Weights of a small transformer language model.
Size: width 160, 5 heads of 32.
Architecture: no biases in attention or MLP, tied embeddings.
Training: a variant of Adam for these matrices, 6513 steps.
Each number is 50 + 10 x the weight over the matrix's rms, rounded and kept within 0 to 99. Layers, rows and columns count from 0.

# layer 5 MLP up, 640x160, rms 0.167, rows 516-520, columns 0-159
20 54 47 48 46 46 65 60 56 57 52 44 26 47 75 39 41 55 55 36 62 27 58 53 59 54 27 39 47 39 55 47 52 43 64 58 68 58 43 37 43 55 67 43 48 59 53 52 39 60 48 49 26 56 52 47 39 51 47 61 52 47 40 16 60 50 63 57 37 42 51 39 63 65 64 59 50 49 63 32 41 34 54 58 45 43 62 37 46 60 45 53 53 48 33 52 72 41 27 59 55 55 68 47 47 57 66 33 59 44 51 64 41 51 57 55 59 45 69 46 48 54 58 46 44 53 66 47 58 51 42 55 41 28 44 53 36 60 43 44 48 36 37 59 54 42 55 60 59 53 54 46 48 50 40 53 64 54 44 53
51 39 68 34 59 51 68 46 53 45 28 37 41 54 50 61 33 46 59 30 66 28 46 58 40 28 67 51 22 52 53 44 44 48 63 56 47 45 53 58 60 61 46 45 39 62 66 40 50 58 40 47 37 39 47 45 54 46 51 65 59 37 30 37 46 38 44 49 62 49 43 54 43 65 59 41 40 56 45 40 57 27 38 62 44 65 64 49 42 40 55 54 51 56 40 66 81 50 53 53 39 44 46 40 34 31 54 54 46 42 64 56 65 48 59 55 40 35 31 33 45 43 62 37 51 45 47 57 44 52 34 42 43 47 40 58 43 46 38 55 47 50 28 62 49 43 57 59 55 50 56 49 56 39 61 49 51 31 41 56
27 41 56 36 43 55 49 29 60 52 31 47 69 44 37 38 54 44 25 53 44 53 14 55 41 73 57 42 46 68 64 41 53 60 44 56 45 42 51 56 55 43 45 50 64 24 55 56 27 68 67 67 52 54 47 46 54 47 53 48 46 51 40 56 71 61 61 39 52 72 63 50 54 52 40 44 62 54 45 44 58 70 54 41 38 37 45 50 48 56 50 32 48 47 40 40 37 52 54 36 61 57 38 45 48 62 52 54 57 46 40 37 52 56 55 70 59 42 48 53 51 58 70 35 56 56 55 58 53 61 42 63 36 72 52 47 69 49 51 55 44 71 43 54 57 56 39 44 53 51 56 21 46 45 42 27 58 36 40 51
48 57 38 41 50 60 49 53 46 68 42 45 64 36 49 40 35 65 41 47 58 48 53 50 54 58 36 45 40 59 58 37 54 55 66 28 69 44 47 25 39 53 56 31 49 52 35 56 42 53 65 54 68 46 46 52 61 45 57 32 38 43 69 37 44 65 51 65 51 66 55 56 43 40 36 46 52 49 47 57 37 69 59 48 50 58 65 71 42 37 37 46 35 36 31 53 61 71 47 57 47 58 34 49 57 44 64 57 56 39 41 55 49 59 47 71 52 58 64 65 44 44 42 54 31 46 38 49 44 61 60 55 65 56 47 48 58 52 46 56 60 51 53 55 48 62 36 40 61 40 56 44 50 49 39 57 53 61 43 40
45 41 62 48 61 51 45 45 38 61 36 48 47 59 52 51 49 48 54 43 47 34 51 53 47 63 39 49 44 57 54 46 51 69 57 47 56 51 41 62 40 59 47 47 52 59 67 55 44 64 45 34 53 54 49 53 49 42 54 56 58 47 58 48 65 42 59 54 54 49 59 43 37 54 42 61 59 53 35 38 54 61 49 55 61 48 50 41 54 51 51 43 57 39 46 47 46 55 45 59 51 61 48 32 59 44 52 36 45 49 64 51 73 70 38 53 42 49 64 48 68 44 42 39 48 48 59 42 51 52 48 61 56 48 36 41 55 52 64 50 49 55 33 62 52 54 41 37 47 46 51 33 60 24 28 48 42 36 42 51
# layer 5 MLP down (transposed), 640x160, rms 0.144, rows 516-519, columns 0-159
59 43 46 57 41 56 62 69 44 25 64 47 72 58 57 51 59 47 44 69 50 64 77 38 57 52 85 30 56 51 47 48 48 51 50 65 39 37 40 52 42 56 37 49 43 65 52 65 52 68 70 63 41 51 58 75 58 59 54 64 38 63 71 37 64 38 51 35 55 39 59 49 61 35 42 41 43 42 42 66 39 34 43 54 66 53 51 60 39 68 54 51 36 57 62 66 65 62 48 46 38 43 37 41 60 52 52 55 50 54 64 60 59 37 58 50 46 53 57 50 57 47 38 59 47 48 57 59 60 45 39 52 37 33 66 50 41 50 38 56 41 42 49 43 43 49 41 50 73 60 45 60 53 44 27 59 39 69 52 51
45 57 46 55 54 54 63 60 55 68 60 55 72 38 71 67 49 43 49 37 31 43 63 36 48 53 45 64 39 55 56 46 44 37 49 56 59 69 58 49 67 44 34 66 51 52 57 56 55 45 40 53 58 45 46 48 44 41 45 49 69 56 46 48 51 33 45 43 55 33 56 66 45 68 69 52 52 45 42 53 74 54 39 55 51 50 49 45 35 49 53 75 62 55 45 14 57 51 53 40 64 43 47 35 54 43 54 33 34 52 45 51 53 56 64 42 67 55 51 43 44 50 51 36 62 49 48 61 71 44 67 64 58 53 53 52 36 70 47 73 45 46 57 63 57 52 74 45 53 62 37 48 44 48 63 45 44 50 65 49
62 44 43 43 35 10 42 59 45 46 48 52 51 52 40 66 39 48 55 60 50 51 46 80 43 49 67 45 68 51 46 43 62 33 52 47 51 51 59 29 54 64 50 59 48 47 42 54 76 54 36 46 45 41 52 46 56 58 56 57 56 32 64 51 37 56 46 44 68 48 68 53 70 64 33 45 39 57 57 51 55 43 35 33 60 49 47 29 65 57 31 75 49 45 88 71 44 59 35 55 38 50 44 49 29 51 54 44 40 28 23 50 46 37 48 46 67 59 53 45 61 46 50 39 62 34 59 10 42 41 46 59 52 44 49 52 52 59 39 58 51 41 42 44 38 61 69 38 62 52 49 31 27 63 42 47 49 59 26 60
48 49 62 57 47 50 61 46 41 47 65 68 59 43 36 56 46 47 40 39 48 50 82 47 55 60 42 38 53 49 44 68 53 45 54 47 54 47 46 47 46 47 50 52 39 49 58 47 51 40 36 49 39 35 50 36 32 47 39 45 69 63 48 66 45 51 60 50 42 49 54 41 46 40 74 53 37 38 50 43 46 35 60 57 65 59 41 52 48 46 57 52 42 56 56 52 70 44 37 26 57 38 72 48 60 50 57 30 45 61 61 46 47 57 76 55 51 42 41 42 45 28 45 36 50 51 58 65 65 71 56 46 52 44 66 41 26 46 45 55 53 61 47 53 43 58 36 36 48 53 45 52 59 46 33 47 37 67 54 44